Each number is 200 + 30 x the weight over the matrix's rms, rounded and kept within 0 to 999. Layers, rows and columns count from 0.

# k: layer 7 attention key, 320x320, rms 0.0272, rows 312-319, columns 256-319
# q: layer 7 attention query, 320x320, rms 0.0276, rows 313-319, columns 256-319
# v: layer 7 attention value, 320x320, rms 0.0196, rows 256-300, columns 256-319
# o: layer 7 attention output (transposed), 320x320, rms 0.0308, rows 256-300, columns 256-319
k312,199,238,230,221,177,163,181,218,173,194,173,214,177,146,181,179,206,189,145,177,188,144,160,226,247,198,169,188,196,175,238,208,166,238,203,174,216,134,208,189,168,173,222,224,190,175,204,195,239,198,177,185,175,176,249,177,157,218,185,207,156,248,165,232
q313,172,200,198,204,234,206,225,166,213,204,142,173,231,203,219,258,186,175,236,209,165,197,211,160,199,239,195,176,210,197,219,182,227,162,193,205,219,189,185,158,254,210,206,221,167,202,182,222,237,179,200,220,208,210,181,186,205,169,231,171,189,195,218,202
k313,243,183,214,190,183,254,196,189,194,220,184,193,153,215,161,193,196,182,164,208,208,173,187,220,198,166,249,201,209,220,183,235,136,251,263,224,167,219,171,140,187,194,168,191,176,229,218,257,210,146,165,163,159,191,210,172,191,196,217,215,163,181,219,172
q314,216,189,228,223,165,196,168,205,206,183,230,218,138,219,152,172,187,206,156,194,202,197,140,213,207,192,190,173,195,208,176,179,211,204,238,196,222,179,170,190,187,178,116,226,171,190,188,222,220,180,175,181,201,191,218,201,183,183,173,193,198,176,227,234
k314,191,158,204,183,214,227,210,200,219,238,199,219,202,228,254,209,168,238,212,204,205,225,251,212,188,221,158,188,223,227,211,198,238,121,236,236,191,195,186,221,168,196,273,176,135,210,160,198,213,202,225,203,224,182,193,159,205,177,212,187,174,207,209,224
q315,190,164,199,197,182,210,191,206,188,171,179,173,165,225,194,243,235,199,201,166,209,228,260,178,192,189,167,150,202,223,193,192,187,183,173,203,192,229,181,205,208,199,210,187,139,202,179,207,248,182,175,202,198,218,190,199,217,200,179,176,211,221,185,191
k315,170,201,198,188,211,271,170,183,191,218,160,166,182,167,209,197,204,234,213,181,173,169,202,216,205,183,193,215,139,178,186,241,181,191,191,166,163,186,218,226,145,181,174,209,170,215,198,230,152,209,212,196,191,195,202,204,168,171,208,216,189,216,170,210
q316,166,172,194,180,184,226,228,169,191,165,214,220,201,196,203,230,243,202,194,199,232,146,277,171,153,193,244,203,236,189,210,198,186,214,144,210,219,225,227,166,249,182,204,217,261,168,199,182,216,235,250,172,191,208,191,217,226,222,216,188,251,233,255,163
k316,205,217,228,194,173,184,186,210,218,179,193,162,184,118,227,181,184,220,195,154,205,156,160,215,231,204,222,186,162,212,171,179,177,253,176,192,204,187,193,205,216,204,209,213,252,182,234,230,180,189,202,177,186,222,217,206,198,235,223,210,194,175,156,173
q317,188,215,181,179,175,215,183,208,211,156,167,169,217,217,204,208,175,224,176,207,157,251,222,226,202,254,168,227,182,210,202,164,171,202,193,197,158,220,204,194,170,215,237,220,179,207,209,236,154,190,187,196,230,188,202,201,199,209,211,219,200,191,170,217
k317,183,193,183,171,213,236,169,182,223,160,199,242,202,177,246,241,199,204,190,190,191,274,237,238,211,224,218,209,196,253,208,124,232,220,202,230,174,208,229,199,200,146,203,195,154,211,184,198,170,175,173,245,216,180,177,207,207,189,208,199,218,185,218,197
q318,204,195,194,230,115,229,149,236,171,139,211,178,180,201,171,181,202,220,170,199,229,242,207,219,200,229,173,228,212,206,155,186,158,174,244,216,207,192,207,196,173,211,181,197,149,214,204,218,204,208,186,174,224,219,189,180,207,214,212,164,166,172,206,194
k318,182,191,202,197,237,199,177,191,215,209,197,221,235,216,241,218,203,242,171,172,211,224,236,179,156,215,163,175,184,214,209,204,269,166,192,229,220,234,232,180,216,181,198,207,175,192,152,188,175,196,235,222,218,201,191,243,244,236,214,176,234,181,246,181
q319,176,245,198,225,179,237,151,229,214,180,176,204,225,229,182,185,198,229,178,191,205,200,139,214,215,225,193,214,195,166,164,228,202,209,234,219,200,240,207,221,197,260,171,243,154,211,205,244,193,186,211,223,230,213,202,201,173,209,194,206,171,202,195,196
k319,195,155,195,167,190,183,192,199,185,166,226,227,199,223,220,237,198,217,190,191,196,246,242,211,154,207,174,214,222,194,229,174,258,187,225,249,250,191,192,170,189,176,212,169,191,204,197,205,195,209,221,214,212,180,197,218,229,251,187,208,226,190,207,206
v256,174,231,216,201,221,154,197,215,233,142,196,232,228,162,201,192,213,243,161,198,183,188,220,185,209,185,226,165,178,181,163,234,216,187,225,223,181,175,171,225,178,157,215,225,182,189,213,209,167,229,203,199,207,234,176,222,224,250,207,165,194,184,153,180
o256,151,189,183,194,222,228,237,169,190,266,201,170,206,221,186,208,180,181,215,219,182,223,191,200,178,224,224,238,214,165,192,211,205,177,220,201,234,193,187,175,190,168,202,218,227,235,185,217,263,154,159,218,183,223,181,212,162,205,178,186,200,149,231,265
v257,192,242,216,144,161,164,199,225,196,146,225,187,207,159,221,209,187,231,193,198,150,213,214,187,244,194,197,247,229,246,149,258,216,206,212,225,187,189,213,247,156,161,167,188,212,213,227,208,226,239,179,183,213,215,166,214,151,127,202,179,210,218,189,187
o257,182,193,199,228,219,237,233,159,208,211,192,190,222,198,162,153,205,203,227,200,180,193,183,239,193,217,242,190,183,153,151,204,299,184,225,183,218,190,212,198,221,219,262,185,209,245,175,226,218,185,171,263,236,215,177,201,206,152,216,208,223,133,225,287
v258,223,196,220,234,154,173,231,178,218,195,204,205,224,182,237,207,244,224,215,240,250,178,168,198,166,191,180,228,213,211,191,257,173,197,237,238,164,219,209,173,218,179,193,205,198,199,172,213,190,210,206,164,234,186,234,158,194,226,233,218,205,236,144,226
o258,162,229,206,243,187,227,198,172,234,219,203,240,188,205,161,232,183,219,185,199,168,202,213,214,148,205,225,181,243,207,181,201,243,155,212,161,236,192,224,242,160,241,202,220,160,204,201,231,223,221,189,207,212,225,166,219,171,244,229,176,235,193,236,175
v259,237,156,181,220,233,137,224,193,168,182,148,177,193,205,228,247,246,217,169,196,190,189,188,204,173,176,253,195,156,200,212,213,206,210,227,232,180,245,221,93,208,239,226,239,265,149,225,208,221,157,233,197,203,240,152,206,186,218,211,204,195,216,246,225
o259,187,203,240,214,196,252,202,157,212,191,192,189,193,176,240,157,190,217,232,185,161,186,229,193,194,183,164,179,230,168,193,190,210,111,207,156,222,216,195,236,197,244,199,193,235,217,204,200,227,210,176,212,205,153,169,230,197,234,202,230,241,176,227,165
v260,204,222,214,196,173,199,204,222,186,171,182,191,199,219,198,204,213,156,178,190,200,167,173,133,197,194,150,197,173,152,230,170,226,208,243,209,220,217,201,197,220,218,203,195,206,184,156,209,179,213,259,241,214,199,178,147,199,201,174,190,240,241,150,197
o260,230,199,237,253,215,184,222,166,169,204,226,183,184,222,205,205,251,222,204,239,242,194,193,189,234,209,174,206,205,207,199,208,175,237,191,223,166,159,229,155,196,181,205,163,255,216,206,229,181,194,202,228,227,165,194,226,185,172,160,199,172,249,222,177
v261,181,180,199,220,255,246,188,149,208,191,176,199,205,127,188,200,146,182,143,205,166,294,215,242,226,193,213,235,215,159,251,169,199,202,185,180,219,206,173,221,224,196,203,214,202,197,187,190,197,228,222,213,239,186,165,168,199,259,217,186,206,220,222,192
o261,212,207,188,188,207,180,199,233,186,231,221,129,182,234,222,233,223,185,222,211,246,156,215,193,174,181,186,238,163,202,221,219,168,201,183,200,195,229,217,205,199,175,233,196,225,213,196,176,215,226,222,210,185,178,181,178,223,224,166,206,153,208,190,207
v262,166,225,243,211,204,207,194,191,267,221,190,210,174,178,195,185,242,148,194,152,212,191,139,193,232,157,176,227,176,216,191,189,219,179,188,222,197,206,224,230,180,221,186,210,199,135,176,204,170,218,243,163,219,209,194,237,228,174,168,194,201,229,215,196
o262,259,204,193,221,193,210,162,186,187,212,190,225,195,192,167,232,227,219,198,205,195,236,173,218,186,250,207,190,166,166,199,223,217,204,216,212,198,143,168,193,183,226,198,196,167,240,154,221,225,186,208,227,173,148,219,188,193,216,185,200,224,147,224,187
v263,163,183,172,162,223,218,229,196,183,138,164,168,196,206,189,199,202,206,188,202,192,205,203,225,148,163,197,233,246,186,226,258,193,186,164,193,265,240,223,198,169,199,182,227,158,194,183,218,225,144,180,241,194,196,250,138,191,157,199,211,197,213,197,228
o263,176,160,205,115,182,229,180,228,196,245,178,232,175,150,251,204,187,198,212,208,205,190,221,169,187,206,189,268,137,168,177,219,189,196,219,241,200,168,178,201,251,169,196,218,208,206,218,169,257,188,185,183,147,184,186,194,216,222,205,176,187,174,161,256
v264,167,200,175,237,205,135,199,184,217,213,239,206,230,198,233,176,224,215,198,216,126,209,198,214,189,217,194,205,225,198,243,223,233,202,226,211,229,222,208,205,280,196,224,207,198,187,200,202,221,141,177,219,212,185,215,147,209,201,152,186,212,189,228,199
o264,222,172,172,162,143,227,145,171,193,175,196,178,173,174,177,192,184,236,206,163,208,165,239,138,191,218,177,234,212,204,189,243,208,167,192,187,211,198,183,217,194,191,205,180,206,190,218,164,223,202,211,186,209,171,187,237,194,183,222,193,187,245,193,230
v265,226,212,227,174,188,119,202,227,228,236,220,220,168,203,202,218,162,223,186,208,128,193,187,220,167,191,205,220,172,184,204,204,217,182,204,177,262,220,209,216,210,226,203,187,201,185,172,188,154,215,184,226,184,188,198,184,194,173,248,240,193,237,228,226
o265,189,168,214,225,200,236,182,184,157,152,236,254,209,175,164,174,229,183,226,200,220,204,189,152,187,208,200,219,232,153,162,219,195,162,218,195,195,181,192,207,172,228,217,196,214,230,228,214,204,194,173,226,238,171,197,205,215,164,220,183,238,150,165,188
v266,191,196,207,137,195,218,237,211,253,209,181,199,196,224,220,202,182,273,213,163,224,169,177,134,173,212,167,216,199,220,177,250,191,206,209,158,205,138,188,212,170,199,192,177,150,221,197,170,237,190,203,198,189,184,197,212,229,228,206,176,195,184,158,177
o266,182,175,192,185,234,201,231,176,166,197,151,184,221,191,228,168,208,174,180,258,188,184,227,221,180,205,213,224,225,188,176,187,211,169,212,227,202,188,204,195,194,223,206,225,243,186,169,198,204,193,181,232,212,231,147,192,199,192,196,178,219,178,187,236
v267,158,239,204,162,214,250,187,187,197,191,167,181,208,185,232,227,169,171,208,223,223,174,193,168,201,182,220,183,233,218,192,232,200,218,211,237,170,154,211,192,176,191,184,204,146,176,209,153,201,202,225,206,262,165,173,234,211,218,206,201,215,218,184,197
o267,210,169,222,173,191,176,261,168,183,247,176,197,202,191,225,213,210,232,215,209,219,198,252,201,217,179,272,207,160,172,221,171,164,194,198,200,196,224,242,181,175,173,202,187,250,175,208,195,202,183,187,144,161,245,202,189,233,205,200,183,168,182,155,185
v268,156,205,201,190,174,200,188,196,186,216,241,195,168,189,212,242,185,202,195,226,203,186,204,217,197,221,254,236,236,169,164,193,210,208,216,186,200,161,231,235,181,182,225,193,173,261,204,193,196,194,225,203,206,250,176,222,173,248,243,181,221,187,244,180
o268,229,189,186,165,190,187,204,239,200,170,208,181,236,210,189,164,162,181,163,208,220,153,209,189,206,151,191,187,154,211,241,156,206,166,182,168,213,228,198,200,195,195,225,193,196,164,207,165,200,211,260,147,195,196,215,200,266,203,192,188,165,218,183,197
v269,165,180,217,214,224,222,204,192,173,203,188,207,166,167,174,195,141,233,186,249,256,169,135,196,150,220,230,226,199,229,198,200,180,210,216,200,138,184,220,174,233,185,238,225,218,186,239,220,207,162,198,175,160,202,228,188,244,160,138,182,185,222,220,224
o269,224,256,154,155,184,211,159,198,215,210,172,262,207,171,221,193,213,191,204,169,172,228,289,185,226,171,156,192,172,204,179,191,127,176,169,231,227,197,221,178,163,199,181,197,148,171,223,208,211,192,173,188,198,214,239,199,216,198,230,182,242,181,172,114
v270,163,176,272,175,244,213,227,195,248,143,218,202,242,207,223,190,223,189,199,163,224,206,205,194,218,218,192,169,226,195,205,163,233,183,201,216,196,188,204,213,183,201,230,217,184,139,175,193,174,208,301,179,211,195,230,179,217,160,191,191,252,253,217,228
o270,182,218,185,147,225,205,173,203,172,241,168,210,169,208,210,247,232,153,198,268,226,236,171,207,166,253,265,220,207,174,184,253,124,223,165,213,177,168,153,226,226,187,193,210,222,212,182,182,202,184,153,227,178,135,223,202,146,191,160,181,178,181,229,188
v271,155,166,247,248,226,198,188,218,251,205,150,208,233,169,197,151,206,225,221,190,193,208,196,208,165,232,208,249,195,197,245,150,207,176,179,212,166,200,164,177,243,215,245,228,202,207,214,229,161,193,209,195,180,193,200,225,206,216,192,191,192,202,185,209
o271,207,242,170,188,177,186,186,194,194,219,209,197,159,228,205,252,210,127,197,220,219,247,189,230,200,200,230,193,213,182,169,228,121,242,220,225,215,213,192,216,169,157,171,202,171,215,217,219,223,192,170,200,228,189,225,203,155,165,204,190,263,178,186,169
v272,216,231,216,187,177,264,182,196,213,214,218,230,203,157,222,208,235,174,183,182,205,166,189,239,199,248,189,227,189,181,244,187,229,202,189,179,194,184,163,209,170,165,210,191,211,210,177,238,204,214,168,190,222,210,194,206,147,206,197,218,219,229,184,202
o272,243,213,212,212,229,161,288,219,173,211,213,220,195,185,203,188,229,220,280,189,221,243,143,195,214,142,248,199,183,163,173,208,197,243,192,225,232,190,235,149,171,189,215,220,239,238,190,205,241,201,188,251,222,194,199,176,215,215,167,199,200,117,195,261
v273,188,226,204,233,203,202,197,199,235,191,168,183,157,146,253,212,217,167,218,197,213,232,241,233,202,218,195,229,200,202,175,185,235,192,166,175,228,188,232,240,223,203,188,174,176,173,221,201,214,162,203,207,254,228,169,202,203,195,252,205,226,192,179,210
o273,221,191,221,223,186,206,255,220,113,198,219,216,181,248,216,188,209,235,213,184,162,179,146,184,210,170,242,198,210,225,216,210,222,146,200,225,210,223,207,202,244,174,233,225,261,208,195,199,202,209,219,171,180,215,187,200,228,200,185,191,143,151,224,258
v274,228,236,163,223,215,192,195,224,193,189,227,165,209,233,224,185,176,216,195,186,174,171,211,154,215,182,164,201,178,153,182,171,170,235,207,222,195,222,173,178,182,161,196,223,199,192,186,169,196,221,175,173,201,218,223,186,174,212,181,195,176,164,184,197
o274,188,192,215,255,190,230,93,202,242,202,203,194,200,184,174,165,188,192,200,222,210,210,188,253,179,229,188,177,241,229,158,183,243,187,220,177,197,191,196,239,232,242,201,204,150,201,183,196,177,192,249,191,244,218,179,233,202,232,263,241,185,280,228,223
v275,243,219,166,220,190,210,232,187,211,200,251,218,196,208,212,194,204,188,191,159,222,213,233,224,197,193,192,193,203,234,224,232,145,229,128,165,168,209,196,202,238,198,221,239,180,177,154,221,198,238,201,134,197,234,215,199,241,176,202,166,215,196,191,226
o275,178,221,181,137,236,215,241,236,167,222,173,191,191,145,219,153,189,153,186,230,173,204,176,199,197,222,218,195,184,182,148,219,187,177,180,201,203,237,176,215,200,216,195,194,210,229,229,238,208,247,231,216,227,202,211,200,143,185,206,224,211,201,192,226
v276,212,182,174,194,188,149,203,169,193,136,205,192,206,123,215,221,179,222,168,173,154,186,211,196,165,223,212,190,213,186,200,225,189,185,171,207,176,193,155,248,191,225,236,205,230,168,217,174,198,200,227,217,191,229,236,205,213,165,241,177,140,181,220,212
o276,207,204,166,199,186,240,162,209,211,178,228,182,268,243,194,151,173,223,184,181,161,227,159,226,167,213,166,209,182,188,209,174,248,156,236,173,223,209,201,216,202,223,205,207,179,232,128,213,202,200,242,224,207,197,152,210,192,194,194,185,247,162,227,250
v277,251,226,206,175,184,171,182,197,187,148,178,209,191,181,234,193,187,189,229,219,203,231,209,221,217,220,192,197,216,207,202,186,181,172,199,197,226,216,195,222,145,184,159,187,204,200,197,198,194,210,185,213,164,147,241,200,208,192,193,265,178,172,229,208
o277,174,189,195,187,201,190,229,228,173,214,247,208,188,189,200,209,200,186,219,158,204,232,225,195,201,157,198,235,201,209,199,174,203,270,196,214,219,217,204,179,238,174,180,231,197,213,238,177,173,174,207,221,197,239,200,191,185,161,237,205,233,215,166,256
v278,215,192,166,208,186,234,212,140,152,202,202,219,228,191,135,170,152,211,225,177,160,240,192,189,205,189,215,174,191,238,148,150,211,158,139,228,146,242,217,144,162,198,199,256,246,231,193,235,238,164,191,152,162,256,183,246,170,230,221,155,202,153,165,211
o278,196,209,209,248,216,197,211,211,254,173,192,177,274,241,213,145,163,219,163,191,179,196,173,253,247,210,153,183,233,228,237,152,265,173,241,200,214,203,165,232,190,248,226,219,189,241,168,226,175,222,223,204,220,220,176,189,210,199,223,216,212,181,229,195
v279,145,183,221,220,182,205,215,194,216,180,183,192,212,193,202,183,207,198,225,215,198,170,234,199,222,179,215,169,206,192,183,218,195,182,249,259,153,183,176,185,194,199,177,208,215,180,177,176,213,162,181,221,196,171,238,176,200,220,139,175,189,191,212,198
o279,146,192,223,178,181,210,158,165,217,270,192,188,182,209,248,226,187,238,171,178,180,192,285,214,228,228,219,225,226,217,213,165,189,174,195,210,189,228,224,205,234,188,203,227,221,178,217,201,210,172,206,152,217,237,206,212,188,174,264,188,188,238,218,202
v280,204,237,234,202,180,156,202,217,188,209,183,234,205,191,238,180,180,230,210,162,187,216,218,179,208,179,240,227,254,157,234,176,219,208,177,195,135,215,159,167,201,175,187,208,221,176,223,174,244,212,223,225,192,175,215,247,163,202,227,184,216,187,228,241
o280,173,210,215,220,231,236,207,168,190,177,220,208,187,255,226,192,194,203,199,222,216,195,249,208,193,196,168,183,182,186,200,180,180,177,219,198,188,207,261,211,141,217,234,184,202,227,196,252,201,167,148,193,180,231,157,182,200,162,213,177,208,135,171,163
v281,232,203,196,230,239,229,213,201,146,222,174,144,224,181,193,224,181,218,196,253,187,210,184,221,188,192,220,178,219,160,154,145,240,187,204,210,196,255,191,85,180,221,227,203,270,233,195,202,213,181,180,190,180,180,208,190,183,234,209,249,217,232,244,242
o281,216,247,177,222,171,178,142,154,237,180,222,195,247,230,218,178,222,243,210,201,203,237,239,223,230,216,158,176,222,203,204,157,172,169,192,155,212,186,237,203,176,237,203,197,208,146,253,227,189,226,178,206,228,161,201,200,231,217,204,242,216,189,211,137
v282,193,156,275,175,174,238,151,191,169,160,158,237,173,193,215,242,225,193,162,204,171,219,159,213,153,176,225,210,205,187,216,210,186,203,211,215,216,192,175,141,177,162,193,222,207,198,196,195,152,227,253,200,252,196,178,236,187,221,255,181,243,251,181,184
o282,185,207,185,209,242,159,279,205,200,185,223,254,215,166,243,182,202,200,203,181,228,185,184,165,224,166,217,234,173,142,208,188,147,165,176,193,210,174,218,177,149,174,228,184,240,197,209,205,259,174,158,203,190,236,202,215,201,213,170,183,209,154,181,184
v283,195,200,203,207,184,234,201,210,187,245,180,165,184,203,212,238,213,236,169,197,203,187,223,221,188,217,171,203,222,222,250,217,195,192,196,242,193,189,198,176,198,210,171,222,176,224,166,195,205,186,117,180,257,159,181,250,231,220,248,179,177,258,184,197
o283,247,165,226,205,236,177,243,203,183,170,168,180,237,181,214,143,208,218,224,168,177,127,142,170,217,181,227,179,198,190,166,219,258,167,185,184,236,158,196,191,196,204,226,196,251,221,223,181,218,257,186,206,226,196,183,204,209,231,180,211,213,142,213,236
v284,204,242,218,191,206,140,209,179,241,165,195,219,201,197,220,185,160,202,229,205,149,196,225,202,181,183,212,191,207,192,193,199,208,181,221,173,179,203,257,222,188,169,190,177,199,256,215,190,218,205,224,250,222,191,187,163,214,177,189,225,196,201,195,231
o284,203,163,228,163,180,223,154,226,176,225,208,197,205,269,163,239,213,219,206,215,204,202,224,213,202,164,204,210,192,204,231,172,210,198,190,238,203,230,231,203,197,213,225,210,192,223,188,191,180,190,224,208,178,200,217,199,269,174,199,214,164,174,170,246
v285,208,212,123,194,190,220,171,202,166,208,209,189,201,192,163,214,201,206,237,265,181,221,177,211,259,191,189,188,224,150,197,267,181,185,250,198,190,217,155,230,208,123,211,184,174,285,189,182,210,233,173,192,184,213,228,215,202,237,191,258,220,192,165,160
o285,190,199,207,186,168,198,211,154,236,224,203,182,254,216,211,200,189,188,202,155,211,174,235,188,172,175,215,243,231,214,202,173,231,240,214,212,216,162,244,187,182,147,233,234,204,196,187,184,207,182,196,174,253,269,192,193,242,186,225,192,180,215,187,255
v286,165,221,173,201,154,168,218,181,228,243,184,193,209,231,207,209,201,216,202,111,148,172,216,210,200,204,217,187,179,232,186,212,236,195,182,167,266,179,225,188,181,197,151,186,204,182,212,202,161,195,217,187,236,201,199,171,201,161,196,203,221,147,202,220
o286,185,165,208,219,230,176,215,248,185,192,193,185,189,224,219,214,176,226,175,214,206,180,217,245,178,224,218,193,226,202,253,179,212,242,215,232,178,218,197,210,216,191,215,214,244,237,152,222,192,205,195,252,171,227,211,193,174,157,189,201,168,198,172,194
v287,196,218,172,188,174,199,182,208,188,173,219,190,192,198,178,218,135,173,271,195,204,190,196,192,211,216,178,169,210,209,118,222,166,207,186,196,184,229,224,194,181,189,200,199,220,269,171,230,219,242,213,201,214,184,185,148,233,167,175,196,220,193,256,189
o287,218,194,175,205,180,191,116,185,232,187,198,156,230,188,206,167,203,271,185,197,183,170,233,207,196,219,221,166,188,230,236,186,270,182,205,200,167,207,221,215,219,219,209,191,181,154,212,202,155,222,226,180,217,188,215,208,245,243,227,222,176,258,205,234
v288,201,176,190,166,211,219,205,240,171,212,191,237,179,212,184,228,216,216,168,205,175,184,188,186,216,201,179,214,198,139,190,162,192,201,186,213,193,228,219,203,228,206,237,176,239,265,213,170,184,193,190,208,250,214,184,181,191,194,210,200,232,172,200,182
o288,197,187,233,204,183,208,294,180,158,187,214,224,200,193,177,189,181,185,222,174,218,195,127,154,177,163,187,253,229,156,205,224,192,179,213,194,231,173,200,181,166,176,187,171,253,199,216,185,248,220,219,226,170,198,168,210,154,180,198,186,193,176,204,260
v289,210,230,224,200,222,218,203,177,217,187,165,213,225,191,268,251,219,192,213,144,176,232,170,265,162,224,192,177,123,136,226,197,203,237,175,187,181,258,191,215,197,251,206,250,208,164,173,196,188,207,217,207,219,187,209,249,190,196,204,199,223,202,178,191
o289,250,165,223,190,221,182,280,229,148,207,222,211,233,196,227,160,194,196,261,185,234,159,107,158,210,181,187,230,191,188,186,233,223,148,195,171,212,189,199,183,179,191,211,158,243,247,188,193,237,205,207,192,161,197,179,176,199,176,152,212,197,125,186,230
v290,263,178,217,209,193,200,208,218,163,139,187,205,175,151,209,218,207,196,266,179,213,212,170,196,221,186,184,232,230,234,177,197,213,186,219,246,186,181,189,215,225,245,241,154,209,216,238,181,210,213,178,188,213,202,200,248,193,239,226,209,170,193,239,210
o290,161,229,196,190,178,185,250,203,195,244,211,206,177,227,172,247,195,195,152,212,156,215,259,206,213,181,223,173,171,203,239,190,193,228,220,205,205,262,197,207,213,200,142,240,177,189,232,207,186,231,193,196,188,166,209,213,202,221,249,204,255,214,209,141
v291,227,207,166,174,170,182,212,186,170,188,210,189,204,217,293,205,231,200,214,248,167,206,202,166,222,200,205,237,216,173,186,242,208,207,172,222,184,143,221,188,268,171,193,193,168,198,213,163,279,215,181,173,232,152,223,207,197,264,265,189,220,211,175,216
o291,187,199,222,192,191,216,218,200,170,233,218,173,156,204,176,151,203,162,182,202,228,176,194,181,186,152,218,213,189,195,174,231,231,177,189,176,210,243,180,200,223,193,241,207,214,207,209,172,218,188,202,198,243,202,170,193,211,204,264,183,231,201,215,240
v292,268,181,256,207,233,181,219,199,184,173,197,190,215,162,234,183,242,229,231,122,230,214,198,243,139,197,211,208,174,219,183,148,191,216,218,226,207,204,199,171,171,215,196,231,234,204,224,184,197,168,187,166,203,171,243,194,184,197,149,172,224,160,215,219
o292,168,195,213,230,207,206,229,215,194,208,202,138,142,186,229,198,199,206,213,235,124,222,157,249,185,205,223,150,199,171,190,216,280,202,232,164,205,232,187,207,230,279,154,190,223,179,200,222,196,215,167,242,205,212,172,217,198,248,239,257,255,272,211,167
v293,202,185,210,205,198,209,211,215,201,198,272,216,191,165,227,212,184,214,140,214,212,201,192,180,146,257,261,188,227,211,220,222,193,234,200,166,184,152,245,184,230,174,222,189,196,219,230,190,217,156,264,170,198,190,195,219,200,222,205,209,204,231,220,178
o293,159,231,169,147,215,201,214,205,205,216,163,246,214,209,224,233,214,190,219,215,200,208,220,206,191,175,180,229,173,179,184,198,117,202,168,214,233,183,198,203,142,212,194,196,188,168,177,225,201,172,186,214,183,168,231,193,224,206,185,159,215,147,171,105
v294,182,174,165,214,185,234,203,203,172,215,203,231,214,266,200,193,193,225,187,195,253,150,201,221,184,209,218,181,167,227,161,239,146,186,209,200,255,164,205,139,217,219,185,189,184,191,165,159,148,215,210,187,134,216,191,215,195,177,194,184,208,216,236,193
o294,204,187,207,115,221,177,291,257,174,155,165,209,201,161,202,179,193,193,184,203,154,200,272,169,221,164,197,177,223,236,213,208,192,242,152,209,205,245,207,190,188,175,158,197,203,220,243,201,194,247,224,187,191,150,220,169,172,233,245,160,237,160,182,178
v295,204,162,198,183,146,215,204,205,224,177,217,203,160,254,237,232,219,248,189,219,229,146,210,189,194,222,212,210,195,172,249,208,196,225,220,209,216,214,202,180,209,256,184,214,192,218,136,192,199,183,194,210,201,182,242,150,214,167,188,176,159,213,190,156
o295,201,171,229,152,210,177,214,226,202,190,151,200,213,182,232,182,143,216,218,177,196,157,216,159,203,208,208,177,195,210,188,228,171,227,185,179,184,155,230,217,181,169,191,190,190,215,193,210,176,208,209,197,184,186,155,207,156,189,159,191,188,187,169,257
v296,195,236,241,214,235,200,152,182,199,165,157,212,183,239,247,170,176,200,206,246,224,186,196,201,187,152,209,215,238,217,168,248,226,169,199,186,191,191,163,286,225,226,232,159,144,193,222,222,222,231,227,205,202,209,183,215,245,208,187,203,193,205,183,191
o296,219,233,176,164,168,203,201,194,188,259,194,233,175,222,197,209,240,160,214,178,228,238,239,170,236,200,236,204,156,189,218,198,132,201,192,228,188,180,221,167,208,143,206,206,199,173,210,203,205,160,186,136,184,215,241,173,229,140,188,221,152,150,194,196
v297,201,159,215,243,175,237,218,193,230,221,244,159,198,163,261,153,212,189,192,180,209,184,194,178,183,150,198,172,197,259,233,172,236,162,173,220,225,175,245,265,204,216,241,171,184,193,216,276,164,179,178,156,233,263,148,217,197,130,215,193,167,222,184,209
o297,229,233,216,209,158,167,167,243,195,183,212,224,187,200,156,186,187,128,201,227,208,209,184,237,214,207,238,140,180,192,182,239,200,216,218,187,208,209,165,199,242,195,172,218,139,232,209,187,262,250,233,193,197,152,246,216,197,186,218,209,179,194,247,153
v298,220,154,174,232,213,133,191,207,179,147,181,198,181,208,258,171,199,221,161,198,194,176,169,156,166,209,228,208,211,183,257,179,217,175,192,204,183,189,187,231,207,168,218,218,185,177,171,233,224,192,143,173,203,239,185,209,170,234,222,213,192,205,195,190
o298,211,166,191,213,168,205,192,160,215,224,196,164,229,181,159,186,157,211,188,160,209,164,241,205,207,187,180,176,210,232,234,200,229,199,206,197,193,216,192,231,213,184,191,189,213,176,210,173,215,221,226,153,204,169,174,218,198,178,193,177,203,237,239,204
v299,197,255,207,226,189,219,174,195,210,191,189,203,207,189,225,205,170,192,191,212,185,216,195,202,237,239,255,140,237,199,227,160,218,196,164,208,172,151,226,181,210,177,199,193,214,174,191,206,225,229,206,205,217,185,218,228,202,183,276,235,170,221,217,204
o299,219,208,166,191,192,179,153,208,220,205,203,217,212,230,204,209,202,178,214,202,250,204,217,185,201,219,213,255,161,201,197,212,138,226,184,200,199,183,167,227,150,163,231,214,171,233,208,191,181,167,210,148,181,237,222,177,215,212,161,179,153,159,161,240
v300,138,249,240,180,180,186,199,195,140,185,167,188,187,150,224,186,203,220,211,193,190,220,228,174,202,205,213,196,175,164,242,292,188,192,198,223,207,192,224,176,131,176,257,197,189,151,234,227,204,233,169,187,217,216,238,225,240,182,240,190,202,206,135,214
o300,210,184,195,218,214,214,145,177,218,228,238,223,230,250,203,185,204,213,202,230,234,186,162,216,212,185,241,258,229,209,166,112,192,191,204,200,188,199,242,210,225,195,227,196,210,210,157,197,195,119,211,158,271,238,194,205,204,194,228,173,224,216,218,284